Part of a small language model's weights.
Architecture: LayerNorm before each block, rotary positions, attention and MLP in parallel.
Each number is 500 + 25 x the weight over its row's rms, rounded and kept within 0 to 999. Layers, rows and columns count from 0. Numbers have three digits each. The size before them is the row's rms in percent of the matrix's.

# layer 11 attention key, 128x128, rms 0.138, rows 126-127, columns 0-127
089:543522495542524486551487476495488496480490469478503470476510487511460506484516521546496481536489474477521490473468510514495518484547485494432532493481528494506512503505498497506515485532513490476460544485486510470486524504476490452517491479455550539489529483497500515467497518502483507484496455467485484485538566511509526536503480463473538484533472499487553486504504555504532504522504
096:504525503500505529496459488490462497535505465542496502511488503547501487497531534452523542465503514544468490501496476481452523508504483555473515500515432458513522539458501507480457509475480511497470506484486472438490485495508507508490505492491517503530523498496543507539519501471483493481455487485498457472515512496530508524545492463496535542509521494536523541532509500510517499456502
# layer 11 attention query, 128x128, rms 0.133, rows 127, columns 0-127
095:486488517517511504482477514468512501485513496497471500484489491519514536486453523544504480525500508486524549516509512504499488500488498512531471541531499520496547462518486513525525530499523494491442500502483495491495504440546548518519482509482473514478512507474490462525460494546524471502476490517503480545541525473480494415478534521533469458524514484504497442485517487455488486527511
# layer 11 attention value, 128x128, rms 0.0999, rows 64-116, columns 0-127
098:486496530489502460537489494508461496512508499550480499521470516531521504532491508488527527542478518483473532451441494508522560495467474476491485527537494470507503472470493523456501513499529515473518459458492522499478503482521481520516523519491486504492476478488470514484482475527481524521527459538521502496487462482527486509452541542478516460523537496476485484491556487501457474523512
089:504472546485476514541542508509479501484492475478514519532481528520499516473451497507502499482478426520532512502541513526517464519474497512539487480507514504519524499520464485509534510476468472522482492455494513514486492488496488485525513474542495469546498476526491507519511486524436497538530488474491503492506483510502521480526515478491565498507445463457487503503506470488464534555464
091:501467482525498465537539505468479468513506491532487491528513495580490496466533544508483474534518496464502462508520481487535524532510521506477493546503454518521520491521508527507477440507520536526526488466514464447518505426503486498499482514497496528480512502501506509461516493498485562492488484458477491492542489473509539506478498445485492481524492487481504489483499515517502498530500
101:500484531471498500460523511497514507487563486484494511523518502499519488510475477553536512501550495482567483500545505468496455531544502490470483503469521511473511497530542508493456553498491497497496462533534482505525491488448482470511466526563492521495518489485475507501485474492464497516483496468515526504501466453474464505488495511508462519494546510537477528488465487483481524490493
093:520474483487526483483496483532501512517483475484507506513499518475497508501490490514515463508496513502531500529466466496478497516506519468534474471487496454511481531536545494521477452496459456491502513499548541512503464488540512487515488484465496486522511505532534540514487502438509470469515470504541481496465504486541477513478484500459498484488534526498491545501474456577562511529513
085:493501524509486515518484463542515528494510466530502495529504474523508485503536493478466510470497451466509462502463488517519466496496484486561504531494474492519532505525553480536500541469505509453499506467464480502528516551455493488478492500513492513488464461491496528463522468486497463498509478473518496478483482526461529496491464559546509555491528477526499487519522494484504522477541
095:500526521482466499486505495537458501551467507479551459499516490524461493509492465499553500493495513502462513496488513533472507519504520475514538491559489520538462505471518485527455508523512484476501482552469478528477512460467495502466527474522465490466498475531503484470538524501487479538549492493533520504479484512496500480507501521486530502465505553505529492488494559481474490463507
096:481511550567519535499512447518446536517496505498543468477490507508453537505513477498509488468528483516535502490500551499493444453472511482516494512524487482517458523501481475485525496466509466517474521503527489518464525498485494500506500483513534516485530468490485487469524509487494520520499524468536528490481545492513446457520514514511535516483480432524485510513476514505488476494476
090:507505494520520489443504504538517523515443510470491539496511499530518486481514521541496500499499484467485499486455506497490503493477513506553543492524471525513456461519461502529502477512499531450469478480489500465508485517495534512506509476475506437547471531466562513516539503504469529552525482478503508513486510495485483488514529467480503493496529495527529459490525484469444476513506
091:481528523511473487574504460467456450478502527500500495491470485529546510449534471487490508502485490487468490512468462505516522501472515462500491540517449488486500519545500508533485489483507529506528486480524536534479477481538541513527476518508529470488519476535478527520503493500477530486494503480469490518498450503542489518461521511554523491466488521473514459506506506480506523528518
087:543551481509508500512469502458527497476496491479496466484485537551516457483538476488496512477523506504481467526530491468502459525530547482496517495544491501494482518532491472494553519475447536476496505493476521488516495521500499535484477522470479513502515476485487477451514509503475505465457502525497497469493507507520553535480537460515484472498546483536469451474520510518505536477519
091:503535510516454479499496484504524510504541502496443523489492524537502451513508495521478518487492515525492503481470461501506541461469523506473496509459506479470487515458517521455455519524456531462489509519475490492512491514514480511501490511522520482503494504509529534517517508560502564462467523512513509520526537529554473470472526491489493447474533552474493501487514464502514527510511
087:496454450529524478506567506514490460497485484496520554511547488509468500496496473480483510524520515514504490511539492459532466469465515521481512532501481541516468521470467485477539485493481486517469474475519491499506520536460484541472519454539548507474472508490510474533485525473547503500474478530523519485511490500476535522519492466503505444479516523506470493492472516486519512525502
099:480517539496530518531538484508508530536470504509493500534482481509506529514483488459498497440456475513462514511487511498536487487513488472498486514537491533520543504484506466549541494492457506527443518463554500477484540533485551490501463529500486507480550486469494483512482516451487488463498503473459498486511507483478500520504529493534546511518464467476472499522484492499503492515539
106:515496520473463515500521505518498515498476479493469469532482429489500501485486458528505480502471539483462504484512504496485534473508455472524493501501495513500520547540489518472461501503503473528483535512515488552496521521485502445483506520518499489484508457495453502513548528507515485546475495492480528500451450471480511501554536548518494517455492501499504498531515563513488515475492
091:534453497494484520473442506472504483525481481524473520507498472486470497479510514481457481510495519496494480489467497527533495493518494490532538507497517445534508484543497535473555449519545502502495471504521491479500505502522554497517494489523505467512499505487502511566504503566478501482497529484472526514513466541489510502457519525531473468511508523453515476507475542465509544491513
091:520532512529513500521530474488469475518464526551512523512493530517487511526474507492496503467514452479552512495484487496521507470464552502494536542526496498458476461530511491505475532470489476515471485462500493515536520492482521474472522486540495537466499524573528507506454474488465486475491567481510456472500458516482491481516473502480503529489533509502469491500490535511512495507490
086:556512505465490511501479501487516561521507469523478518508509518495465497530492504485515459499509529480537546518490486515532468512513496517486498474511481560501500508522459475512481447529479500474479472497538518544503496527490484456437514502494486500478479535526493522566513465471493515490471495522508496455468494491522539501479478507462564513471509502524463479493512493492466517501479
091:481466448464497496493469537501525494500514538471517497500497550470455502515451477463484456498544532519505475497536527498475469537527471512468504496509533507531475488550448477504496547479538551536481529506519523520511489489443487478502496483517497524532509517537472481510476490491503509500466514512523485503488473497486495475520527508511504520530506470462483518487482553525499497505462
096:534512469491504524494471496494500517469500491493512500498470513505484529494525516552505500502476525442520524487550475541516513498484499467500481512540486488530464472483513483456491464525541508498518514486489439502499489533486507478472500484487470520527460514473487500464515548484505520546524515505493484488492480512532520490561474502498493533525509451502508577508466551515458470486476
085:461448481516525548520533553505505478556509502504494565512479475515505494519543456502519530487489497520493487514538494462528461491443518519503496483554522526498504467531541525505511519499471460502499500503480511491511505464468516464510487493458488501544497491485481485508505478499517465534522506528477492490516507527478540494467505501497502492504457469471503537485467489509512473555466
097:488488469470486477477503537484471485486505513489510493563466503524477510432561492486466475512472521460515514518441516507475530490512487525512503525462495533520507512513514524501493477451549481519511500554507485516526484486507483435516525489474513510485523484497456480512521488510502551531476547499472470536505502508469522482483504497514513546488492476521507512515512503508514471446522
088:468504517513450501529510509499493555510488513511465517522489506515506504501508454487457476522513497511492515529515501528509519489480476492517457469487455504509502496475464487506500556528507496485488471512496562507512467544524484489452457415493548495523499490532493536507493487486523533483501511553474513491477478518465486516484506509490544518465549485463513459498523503482474487517525
081:496529445492482513515442490481528477534478523442536494505473509470524443455504495508480515480450505521478482508465473526500523488452502507497500496523487524512523516507524517525500524527472533503561484540477495519493468483497463544514472518504496498505508461539502492497500478508480502527468508518545500513493541465483475533505494524491545503489512494472554484529485480548517490495532
086:495440452494558497507496554519508507489471455495495514501539501474479542470521500493514513488511518496505486468496519524530491461511464461498515494532518485498507521510497492497494503468482495505526526506525491502482479498487494554524489495490547502500525500442485517475485507464516517519472536516497462553439478501489527509527563509527480528520450482508462522458512547478525487502512
095:527505467464533505519514502439499469500493500547527438514499526513521463461506521452511520459535477492501517482501532504480519533518492523487502514469510463519505540498524456502494497475515539509477487471545481477489499511514519516523524529521512466526514520480523536527495499500457509510499478519487482526475470556517522459471527474468501496524517473508482510447449478521530483527506
089:457488518530497523499530492488501506552472524526499491448493482502502507489499472517584457528477499501492487529508512554479478531501479469499508500504468502467489501548481519481516491454484459503474513537488491480480510517491539474485494572521491575486509491503485538492514486473467489516500527464505515496473483493467513517524509500459523510518493493523488483474468483475492523502560
085:475518524485537523526516481477516477498485510497544580473471498447540553473523553483492513477450483532465546486519488525478466527495523498476487525471492489492495512511485479532509525508473513524495519534538492512475523477492511507481480499465498504505501461485504475577466526482498480494505488499470523509524478474494509547504529486503486455512477500467479491486507472479503535492532
094:520525447506534466466506476516480484514489496526547480499508517512503495517498493474496488524477501552515478510483479473523531479534507472556511526500480488484481500456488530479526488526508468525523504543474514453469531492501517498514504483460478480520474496521543526534482514491491519524513429497507477528483524531486466532482474500480522502516528479496532521448485504559508435519507
087:499548475492490482497501502483480486509524471485476544473513523511453541529466529483521536508518509472538496456493475485484546503487486483425489491539512538474481483493485501492498488480444553519524468468488475533497495495510476519476474487521524510467519507520489524503500561506530537478515544494488514488495493485472493502495545492502546488482518519498475503534521433497519476535497
093:467524488442475465448461516535493474468493496471535505525531510509554510451502485466486493511502547475492541484491474506509512514481495530515478468466472567471481495493516544497509502529503478488479526534480529480467485532534545465516499502481471504513467524494490502520489522501517562493511504519458551498496510523506494496545490505526468517484467522482494488528489479499481496475490
090:507470490510490513503522459477471482511486519484514509491462441504528488531488455477541470515500508482491484518511525485472465510485479531466561485493494537491497522531453487525527457532505484527502530482468490500489495502511524498526528517471552516575523544485498475507567480462485503505474509478497500504555535497506489501466522480528498530534513473504515492510451495481507515522496
112:484500556494456469518461502519513468477481491516529500513506502510468486522485491517530509501500529503494479501526504502445488530539487509529540497514491454510529501468494481467457480502490516483504484552466516511509467516487464523461471498515505495530484504550464518496528503462503551535505502489519536543490467439489514488542489522519497496467504504481490508551511514475467477443539
088:491498489503477552509495512464522489443485476511486537517505508527461541496493430482534490488493499465481463466517518476490471492537501470485523529527483483505497495526496492501470525487480525523501490550508515532465513534479464503512495486509442555493530519509496505488508537480525451502524577497509477465473476514501518496524487515472492521512475535520464524508533506535494516481526
094:502500527476489498500495518482489482506485495508468483523522475540491494524476460503473497538505542483461491548509529466543468528517471527484514505499489541480553478534495492504472496493506475530488471511490484529472531514474475490486502505502520563503493474507502511513508512531468507556475486483513509506473480496452486481503522470537557518497455481532503516537559489458459478445491
090:517497496510524519536523492483496518480505511510528474508488508568495514507529514484480476487482467540491466504461554504513534491481539485524560522462491478537468531487508489497545507460505499542458499484488500506473516495447518494480510469447502500469541521480504523478498486490488525470477504517555485496548489494470458475452534508505460486499512478526485520501548503511514483530495
090:503523531497507527512503476477475486483503513493483509527528497533496499489447522442505553495498500480470482457521555509511465484506480544460481532508504536480488515513497492498502513487534527501529546459525510499522472487462481522499536509453531492498459464525518500493503512533479494503471510507515511543514525513521451484517541525480520487541480545490454466449464511485519517465493
090:534552470525557518488563534507494507503509504503449514488508463499484491497510509548489453504536505496511490518502497478512487482502477517479483501487510452502474506547498465511529451488502459528500528496509451495521461506481500490497511531446524483492452497490490469488527533514560491540488510521486503489484525506482491494521538502518491497505475489522539489485542496528526475534435
094:517465470509513546505493505462523502540486486488521538495541518503505485493455497531498489450497457484485500474454513500525491529480535533543500470487498483465492497496522523466548489478452527470487545524534527490502489487489529520503523514475477478513549498506513493501560504516501463499446481528504466499515481495499529498472476520565476470502484518523468537528491462506521513480520
085:521504476521490508446475501436506487467458471533521488480504506507499486479497502500471530473507523467495473504475557475557494525541516488490542471498476502529511557555494510493486522507499522495476471509515510507501499508505495498514493555514487491549508509513469511480472489549519494488483487548526477509523519541502467454522459501509462535479505471514507503474504481533455507462469
080:523499483523483502505503545505541509533504494474495492445512506525553460524531524507505505477526502497441470463498480470479465519455537529523515497521492530506521456488497496495518502481491480518478517514526492462483492485538447550490502515488509510486508498468480473510487491466485502506501496477497491519541484482582532507471506508502431459534484507517519513521452500503539515480477
086:472505505497536507550495503506506509456539512521501532491483477533493473507508488473475474554496499473465523534470471543486484476473536486457503481478558479508474457482502487460470501468487531458500485502512511530575494522498518504500510511507518534495464513514533479474487543509511525477478489528519531497497511501496523449501484492512475513490527488491441556493479481515509456483493
087:497468492514559563524499463503487459488526488503497510478546527485497494511498545518493484478521505511504465509521479446487545491520496511486455494469510502508470501539479468480519507467564526465515484502483526481494474502498461505488506533538487476507498578480493461519460490504491488480494517493494493522488493482494503508485445486537532527533524498486467485501497447499544506534482
099:507526554502495523509510500488473528493473453497492469481504506506491489500505476465509475489424496501452487487480520498441436538528495473515543499515473495494511521490496573485519468468506478505530491522539512519540511467488459525476487539528483512527527545519495518463511511475520505494493510458490519552497484469506471506496494508529481557501507494494473500520508491499484530497536
076:488501511482492461481477499501545480495532498531506509429494476479484505521511465484547526502481507513541503446562516479495481553513534494509502485535497461519479511531480480495493498480493498496475564521519499516490487523483551482528488506486468489489528509453464512491549533478517498499509458492494504488487493486513506446499532530513501463497514517526496534522449507481474449470518
088:486528477536543494542513491495450500522460487524531516474520484507469507492534534480515470519506512506512483474468471544519468479495511502503484501501506498481495503523500508547513498516465508503522539480457486487476513482482507538555452497509526512461510511492567532518456512438511522474484509483476534509522498519496482507468493495542489489518510465450535488439488518518512485539518
097:497478542512476501489501508539466460516512493494511505548484465526520519502501463507477465502482453530510490526512477502479492497555497445532488504503508500551531471489495503504503460531518457526515494537497512467465517481552521486530475510512494478544488464490487461497503523550457507525513514446478504506489515516508507525487509489542503570496483476442505535511496517486483475482501
094:517517474491522499498520507532519521530522535467432491507503507479505513525466528508548456453563540489515487520495473478488521490505463479508566507488526489462471491467465464476509475487498523479508484500507475487472517518493494499467525506486515488510486544493495507450510512457523474521480498505509461525486523554509509522501538524506528472474462525552503530487512501486535499537511
090:479507468504509497537510475486521523477531508487499467505490508501507487519537510485540512526515488539538483492511498479538503486526499466494505518499463472522506514495482441485507479491469499538496499513522468499469469517464517515492523522498470482499474523418574543509510496499511516497496514518486493506465503492478474503437494490437494490515470484466528467518504514570518504523442
092:470531545487491564493525523450525487493516515458511523503533514466560482496502470552480491520482524510486483480506487466458488518522488494512512499526527514492512529473473523503499487455498478467491489534485501533509525482479500518485480522494450458483488496510474482484456459471489478490520526489495515515517520514496465513533513511551520497443522552494508487515443520514514497462529
093:513464502499498533504497521482487565524430499485493495505497510499494472532472543505496522445514498471531493509531524498530524470523506496448527508542498491489476509507470497476457522543497515491518520496546491453529456490478452498446524452442524490457513535525512519459489499486502497470515452490519492509499515496487480501548513502513524489466516519512506487512515524488475500508481
102:477486510504521507462518541449439545457502505498529508472514518480491485543495463506542480482515513488521528544488528478420511477525489520498485479552509485469511484459502526477516483493529501513495503557518511499524472501495476497555518488541488497500495501487471499490488487456548518503523495498484459520522482461506475501472508515549509541489497497502480538501537491486482482470480
095:529486497465498481499519479522496513471447493538473534485517511548503458456459501476504422481484524508483455498540517519506509476479484524512498464495498507514478477482493503509502501534496530525498509539531504496538476539523478521490505524498496444469501525526501509475518497475538462512456453490479519498481531500535495466510487508470505498500505503533556524508536538488486444516518
# layer 11 attention output (transposed), 128x128, rms 0.485, rows 64-116, columns 0-127
110:460532529461485485483485471507467533487528551532483492524506481555446538494443510535509544488485505496525503475492496505485493482518472538459505488487492455530503511481504523537432504472546484488504520517486526489470504485538502482484513494471509501469522501505501483485509493497528516462484490525528504455516501503514529489509494508565532507510497459452480520542522516478529493474494
113:502469528472490479511515498492496502507520504480487466484515495528475533530510495466498521535491508465506515514510497488558464507479516494549490503484489482553569487531503479482497536498510477531474477484499494500505491443508482510488493469515499503537473490517494478523458470469545486528506537505439542552492475494494500523522499497535496500540424493520465485500498513483479533538452
100:486499505489466507526464493481470527519502537494476523510544519490496512476505493467484509521534499518476515505495464507492504506487445511506512564503485505519510550513534509498521499533497487511492479517508495504488541502511510470501479548475522522526483459508508461461487487486573518464519473440494469468486506469464510445521529523534506505506508489479509507470477487568527471444492
111:501463545489551467476500514511515550481480504505493497512533504483500468524492486487522451512518463495525512459521495514534522537462486484473512507498539505515469472503573471514514488493474498479527504511531451497506505480490527485508488567529499451534506487505494477517511532525506521485517499528474482438471457522517488478495527471475512480540515481539505485491461477475493492539486
101:491496511520514438497480511470550471487499467496535501536486474500492484506515511515534505482528524518519473479442490521474504527522461493521546470515488536499474463507519535520493504486517450502519497511503508472537522529464542477481518501510476527504478505506501509530490506511509499475503498506474435487492520464496478533496503561502445525528498486479499515484522466484467570454517
093:503482484505549502490486513502502512489528491476551490492466495525497521506526483590512475484466498493515532533503485558515469475480478507560506499525499537507489514488478459471495505489489491485456504461499508481521488499533489508492454519521490500530523468501521517477500517537559537467473507464474520510465471495499528526423472515498492501489473522502528485523475479469523480515498
107:480462517506476516428517515538523490512484499500503498495469451531528526572503492509492524477451496474512523483513514477471509483485547487480523490470480464475459546486492503542496506510523501510505567511500502504497478503494454481495501499481499514524542510480522503522532492500480528550503510508486502531486482539508488429511442498503502513475490476485539490468500507493511499555488
102:519494489479535476516507521509502519497475499520503525515514464516468512474509525571497510480522503483464482504521542501502503480522556446535488493503454462487501506492487505523514500502504489531491525461557472533504489460514496474488497487520506542478511469494519486559466462504463468529521509504527487531470491490496494473497504522516501493484458511471510476507493489512423489580496
106:489438451482485523458492504503482506516485461498500512499478528505516517478473520508495532501493526485473522494482515468462500492515504541517517486514508509486528498538500454524518467513489490530493491504513506531509519495487432483490445558505519502503512501482462520419530484504573497502501461515518570532508511529505508486484479514539488502508515534533501467514471481477492517479500
095:481510580451493537517478535490456569465526467473503522496503486519453538472501462502520512508460551489498502520503456505512511503506475492534474504486456475508494519494501470495508562517506482501504486518496576467506555486493523486512484467497510513505478510479488492508501465495506520497441525514485504492499507524486487468488491522506473490530511477483499481523503510499514497501558
101:494488482484485541523491530480525527470530522463559510504489474482477461503512496501508465478486504487462485518530481484519479513508464467548491484505434492485503513509481450461563519509495530472506474499491547506558482462479525459529493498505508518492487499516521486455535518503502538500514453490529492510538533494515534521508529450521496463489524523520492505533471484507507516482492
097:472546482521506519508508471497490513491502473498485468509511537515453472565483481525492540553482476513449478459501484503509535481495484517471518473479484509485501475472469514508496480499503501481481511517468522462500525487496552474487507483459475524452533520512493481487529530538496497520487538551486477431520511487528498499508535503496527500500515531521542466552528496512483499457519
099:492466482529496529519503470493491492529531512529501505499513478466532439482480525466452498534507489508456488534558529524525472472481503526465475502517439505451541452526503528472514496492481471497484532466538491548510530508483516539511465478511542470484503497478498484535494494518481483464505503510509507499506502529477513491547502493499493525521520518468543504474494490445525519495517
112:475509551517511502514534530483484475487537485467483510528502480506514538477539500469537470493508508505505562497503488506509460494517516450522451498539457518540502508511479535527531543484503515547477497467524513489506510504524499477487488517490524498522513468496494505501451456499491489450480502468507522508486514443434526499494504462542474465521491533497481505543466510464488501503500
121:515475515518569516449494501563485489520494488476502500509516507527488539511508491507505502475467510478513552525522510482550487519469476504483497448485479523467476527485508516536494497492498490521511505483541503504479479517535498469484505477545515486558492462479469521547519433493490475521448526496556471481482495520492530475491492487477473501503470511468485491474513516492527474537505
105:528491542469502527492479477485459473471491459483521520503511505512475524496478476472479503496514487517504451508507520503494474509503458526544489484528523503486528487491449509486515506497515461502471463500463534457486539520519493528487452520528488472487502535491522471477522463486491534540497488537466486488535499518496521500503528546527472530469521530475537519485521522493548450508563
100:522475511489521511468502506488482500452505477502491511509509438541538508510483521507508487510514514527492480520475455529511507465528499513501471575524486502494501478490493434495511525508546520530474531462521451494480511466482495534525489502483516514483519516503550516496461526530482526504531529486492542490469501478452533492472456509496517547501508514439523512487501488455487482496474
101:503505481497477491466479512481506486519496450469486506508497469502488501518508490494542499515528439539495510461502502528529471499556459484465498515468462516517471517527523473474501479498506490510489459453541511479514519548447517489468510509506483522518525487517520495491510494522435508539538506490476512484512523494518512545508452476498509558518508463536491530493525484474537537531479
110:491467513486537483507521527493508481527475537490490504509476492491542483498495518423487497487524516491513472487530506451513527549497509516502495525484509489529499480506516492505512528457498508520533487477521524498499471504513500493529508494537524485457484520509459471482479514475512504528510520510457458522492465480476554525523481494474488472510536444445473527449528534497497476575521
108:539482506505473477502531499528533511512481534523512501467483505514478508516472520489521515505487459524490488530531525505501526490520466505489489518483496496484432531536511494508510435525475498481512510458549505509509501501518467539510478503496459549497507486487468508486542463488513483493537508463567494555500474461502485460475494531488546496488474479500489551463478503509498497520444
102:496524553517495469548513523526496489496529483503523498497499453508501505501494489469477515493485526494486489460504473506503494513476483538563490529494503491500542462500491550502513492461534522546515513529462476500526440532508494494473478524494484493509513468509489481541484524547500453459515483486463528535541481502518506466502516469504467483535465512531463502440460494518502505520478
104:502487466524494505483457543500465478545506516539498525506544501504486522464504476468491510515501549514507537518484486501488521518484463504510492522471514476537472525502485514507504497539485516520510506468477527546472482547503478481479510515526517504540493537505495532506490491487489549459505480518503425472483474512520494483481493533439488521465488499517482506474468471550479435530496
103:501482509521512504531524479519437520516473507529487498527511475449452507527514491501475518498492518500531509491530498511498501516505506503471501482503471508524488486507500456487473495475506490537440479509491543519484465527464514529522512439521529549472540500485476494497501496540473526497458489517472516462513501554500516541479458474514459545530504445483517512515493507458499529535522
088:495530446515462504510498537517542492538509511514521482446508451488522495523487508485521509496493521516526509488527453490493489530522543489529488466504492502486458538480470518517511569482466532458476526497471549467482487490473492499483529500511484499449492514503475522498518542483499499524482497516456474510527494546525464471499454487492492524483508508501512464527497499519482538460544
096:503467464495499452512495540500497461473485539535519483504487541522501474454514508492488497459495522515497512477486551511540515543497462497546463462494486489479550529510470542502489504482496531471528504487517499525497498517511504509542468500568527500523477522493479514533449496476496451492485501482558472502497516499492502527481544513492511507500483482479470517487435529476487509502479
111:519487516468461482538445498429507467503506501504497534529499517534487495515488521444511529511527536520492517466495514501481520532534462469464514528491516468519522478465522484493523519524503514527549472526502518448499553475500460487515510506511519490471485541522476505448476485471499551464488507466457499512476498471501506477500549509510503477532519487504479502498515509502506518535477
097:468464501481509506506532544526525507466504467476511517499493468502519518481537493516513452506536517504492520528449506520509491485496486512512498490500495528514522526506537451481530508488546457494506495520528441520466479532505500498476488502507490492551547523492502510500528499495462524489517496456493519467473500490474495475502491514547462529484473521469464426482459495517491555547520
102:453544559542481547508520545519520474493507454482497503499493479499503502493569500445535503488499434516482527489514542530497495463492514481484480545532510530520515477511490514506490531476523509489510464508513501505451534478482510548488465465457473475499443506488511520526500511493504503474454483504503515507493501505506474507510486488508475465502526519507454476547500479496511512503516
103:528502455495467505495462490487476462476483508493525527515527486513485493490495518476503529496477553549528478492498497499441493496555511482537569513532517475490497485472486530512512510509493472509529512518478453510494487502512517503522528444497505518483498511473528522516488513472577481454499464480493458541500488522508491476518491528503500534454528505470504512524524458486487514452504
100:476540500511482483481551500489510516487511482539478484496529490486516496541504493500500484565498524499474523468550489501532529496502503490460457521531487519514498491510480475481496477503504521503504536495512482515488563461479508469487508506480519533483536506501487490463464523515400448513519527487510500528497501527510490488491448479495546492494544475482527499536499489509479496442476
103:522483477501488572501456521484494498544479494533499511519501558482506571474517461453489482508494496478512515507484493490481522524473531490437501462494521501492474494472532489484473517525489481503504503513467519500522480516500526515527508444524450482494507510470470552485555504520527491440507470533482513527517506496473503498540460519471491487482508512526516517517474502519486477515517
100:530492512511488499500474489505498530536515497465471511506467478475478498495499445462475497530487534443480463554499534501498457507510494494506509535497518476474515525544564539473538519496464502547502467509494475526496512562498488509515481546481504519499525489498498473483497491492474480505512541497528520518503478491496482474481512483495485501471495559511482419505513518503489463518543
128:484478516514492501491487510553533499508468521499487498468504473502523463497499465577480512499485496474493528555510461526501496518448529508481504475476543523508508519439552467482512481479479490471486521532478489493518483493475504513497501493541494506482490508506490521514541472488579532527500535487518475484481472516491513540500477489494515504514494460459511522533481525461506453535481
101:486487518490502499509542519556532484506486503494467446465472490527565514485529470486502498477483478474511506528493472501538553542466497502528487517492468533519492493489501471465501525506485503508563517484534506526519515435534514529475519483534475517550523508482516500491474491515458509471509507438517461500467507490511504499486498519448488463493508471469535516474503509489507494509512
103:489481499502521525477489511548442516545509521496464504486526488512487491470484456506493488454524484457549551543542485516563507526504494515490488467469492508513529541486495478500511508500478503545473489465500480534448517514477483497466533502564552476536504478501506485536532482477480487469503491498488519475480519512477484490536506491482490497521476477529489503488484502468542483523490
103:470492513514534502473471518498492498486489485498490507494490465526456495494527496496497504494474545528470509481493546495439470467538518510570520510518477492498526506507475504495505497511473515554498515501507516525487509470504519483507457520460544507475487509532493461481455499515503527453503526513573487448489469473463483493491505529485460518483503532501510522570538529496491481496528
101:499508520475522515498466519487480498490485521529483490527482539566540520522466479480486521502491469481467544508519559478540501488500490519450520542471469466502526509512516517503501538467532504494488483493484494491526547486523486526482527469484511508501497484493491461457479567481462469539492531532506508480514488483534515495484513478499521428506538514481492468527485481497465478476508
096:528501460527559489523527532471488466516503483472520503500497529472456487454448530503502513497503506540505524531514537467519507505541449517535478474477481516457500466531514524512484472512528515540499516484520495515484496550484508472467504501470551516538482462474501447470509479489498465539521508480561485506512508507519477484488509492472487491518516543479489497465495476524507492487487
114:457510512548495513508491514485561489487463494495543494502546514544511493498460492514541476492478488454493529447462501497451468509505520511533459470508484541513552497481464500489532518521482501498518508496494493460505482493500512486511519517503478500482489535506506485517545532477491476520530486491467495487522525472517489474474527485521469446532526562492486531453528510479506497464516
094:531478473498503494480444516482495482507483537486510540466513527547503477472496498493484503486511515508517452479480486498497517529547494473509515471495512484495507506502526468483523480540481506524494514497529544460511486433512529481499524513557460482470519473490489522492546542451435505492533465487453470508538528504501492461543498499489505522511531490511519501501537532497519464517490
096:488523529545500541535516500509528520521542535476501502518498506485552476481508532522502504487506464452464478466494499455468507474492498502512508514472523511498526476485479505473487520508478553494513500551468485458530479508502470488473474542520478523493476501536527447502493505553568462493476482460518540484511488472495507522524545476507471465497510536493468469495488504495479489488501
099:485515483521496493505525492462519504478487536540519510481487476482475429490439504503497483540523491527499484515498494538499506471466477522464478500463491502512478542464518495525520478484504491496528498444459503476486530510469482530498526505462514499474560506545506495542537517481431516474506553529534470493496488481510499534480524529497514492514524487530479560493513505511502483491498
097:489548529443478477510510485467513473504506492507483476491541511452480470455504537516564497519488518484499511510475496467507573507517507507480487534488505537494511458491519519484521509524483478490518480510491483483520499506501513544523475530462521472467461512491496501459497516483519548506517540459457484506478476527501515544500488472493533459505552511474530493469483518545496512478497
107:485485506484485481477520493521511557467469485465480516467520465492521526469554475521504502513477518471523530524447510448499484522464487488535528511483507544529486560496501502467511514497451526505503479511493509517524508479518532499498513510547468491548525481520552510534516501473467517515467517494525426511455497513491499544504510504498464502483514499474490462519494511492502459485488
084:450528519508526512492507502521555489471509516443528508495480488536526459492535485515486502501482497522451529455541495526493530484489513528492531477529515506485508513484538461504531487511548488500525514526533514506546480503507492438502490491508474510509487508482491497506479454491531441494510509508530476540516467472506502444481514466490485444455498488497483507472540507493510480547508
100:518504469501480486533501554479489474443484482514525513509519500474465529506539508470480486489485502524481474458483519534497479494486488505549506545522507497490497530482479529508491526480516534492502483517482480484486509520482539491550464479497518543458526480500531485513464549487531467491546518495457510533494516515464491503466472522558477519474495510436541486523486506499491461492530
105:521498522505494500467487487526463468497486513488501496534479481477450514480479472490531509500492518479568492529515466500502511518493548462558469491483524495537515506498480545543525518514512440526485499486455469518489516487519496506499497502533471507552503494459548518546513438485557518499478494503485462527491455514503507470518528522484474511473486492526499491497467508521481473503511
103:519525478483503490511514495502517511516495475490486451525470512481558484475461525537525521497494549493501496503499520453504499504546475505515489478468473484469506434528480508491495499528464522494560538496495485506490503550500492482487474509499517512512482574490452516461480465535482480542497483445526499484478505487509510550502526527455536500488514506493525488531496501452509521507489
102:489512501495462521558482481503510469494509496460482502469491491477504490495508520508497531547497475569487477456493535542497485514530472478530500465489489529493505492492498512529487506515511495516517477526515479517519496500467544499466481521471522517478477511476503488422466506491574504526499548487586455495486490490471498483504507497460486528525507480497488497517506490536480540510497
102:494536520516493499465528523510500479484500472463511502454528482521549538523545507495490518494469531523511513519493499484505500461475554524511455473487498510487479487497516503500556499520464502469525486531472479508557518496502503510480472519518505457511484539496539513514525486501475502525494462507469476488496484533511515486537485477458474441484555512504529500515434490444489477521491
107:489491505492486469505518516481516516508455514467458430502522515509569490518491494535483559458484508554496525472506505478507473515538547501473540530516472485471525500538531495507499493482487545499467494515518495499486468512494480492516488496483513536500484473496470505470454518509485491571487470476555516505513508502471540513493474504489513524509517525495502494491491506457512498488438
115:480472504481487438496547520520502536499502495498485514501546509485508498449450492506501478502465518508533479504442480502444509551477530480511504508473487485528476493471529524475457451513515515477526509518487488524520461510531528491533531514523517511486523496478504495550487502485493510518537488536543499526487490501514515508510530484490495472527525494498474541447498495468459460550477
107:502468441482496498508487440509500485548481536480477480506498529468510456479454498506519534502511473512509538493490502450509491502461512483525537513466498489488499529458539437482501560516480556516501494514498522512509456520514479504504531467503528528525503521498489532493490438518513452511508495475516530504501489525512475531495492496513488516478486500497533501482560520468522493502536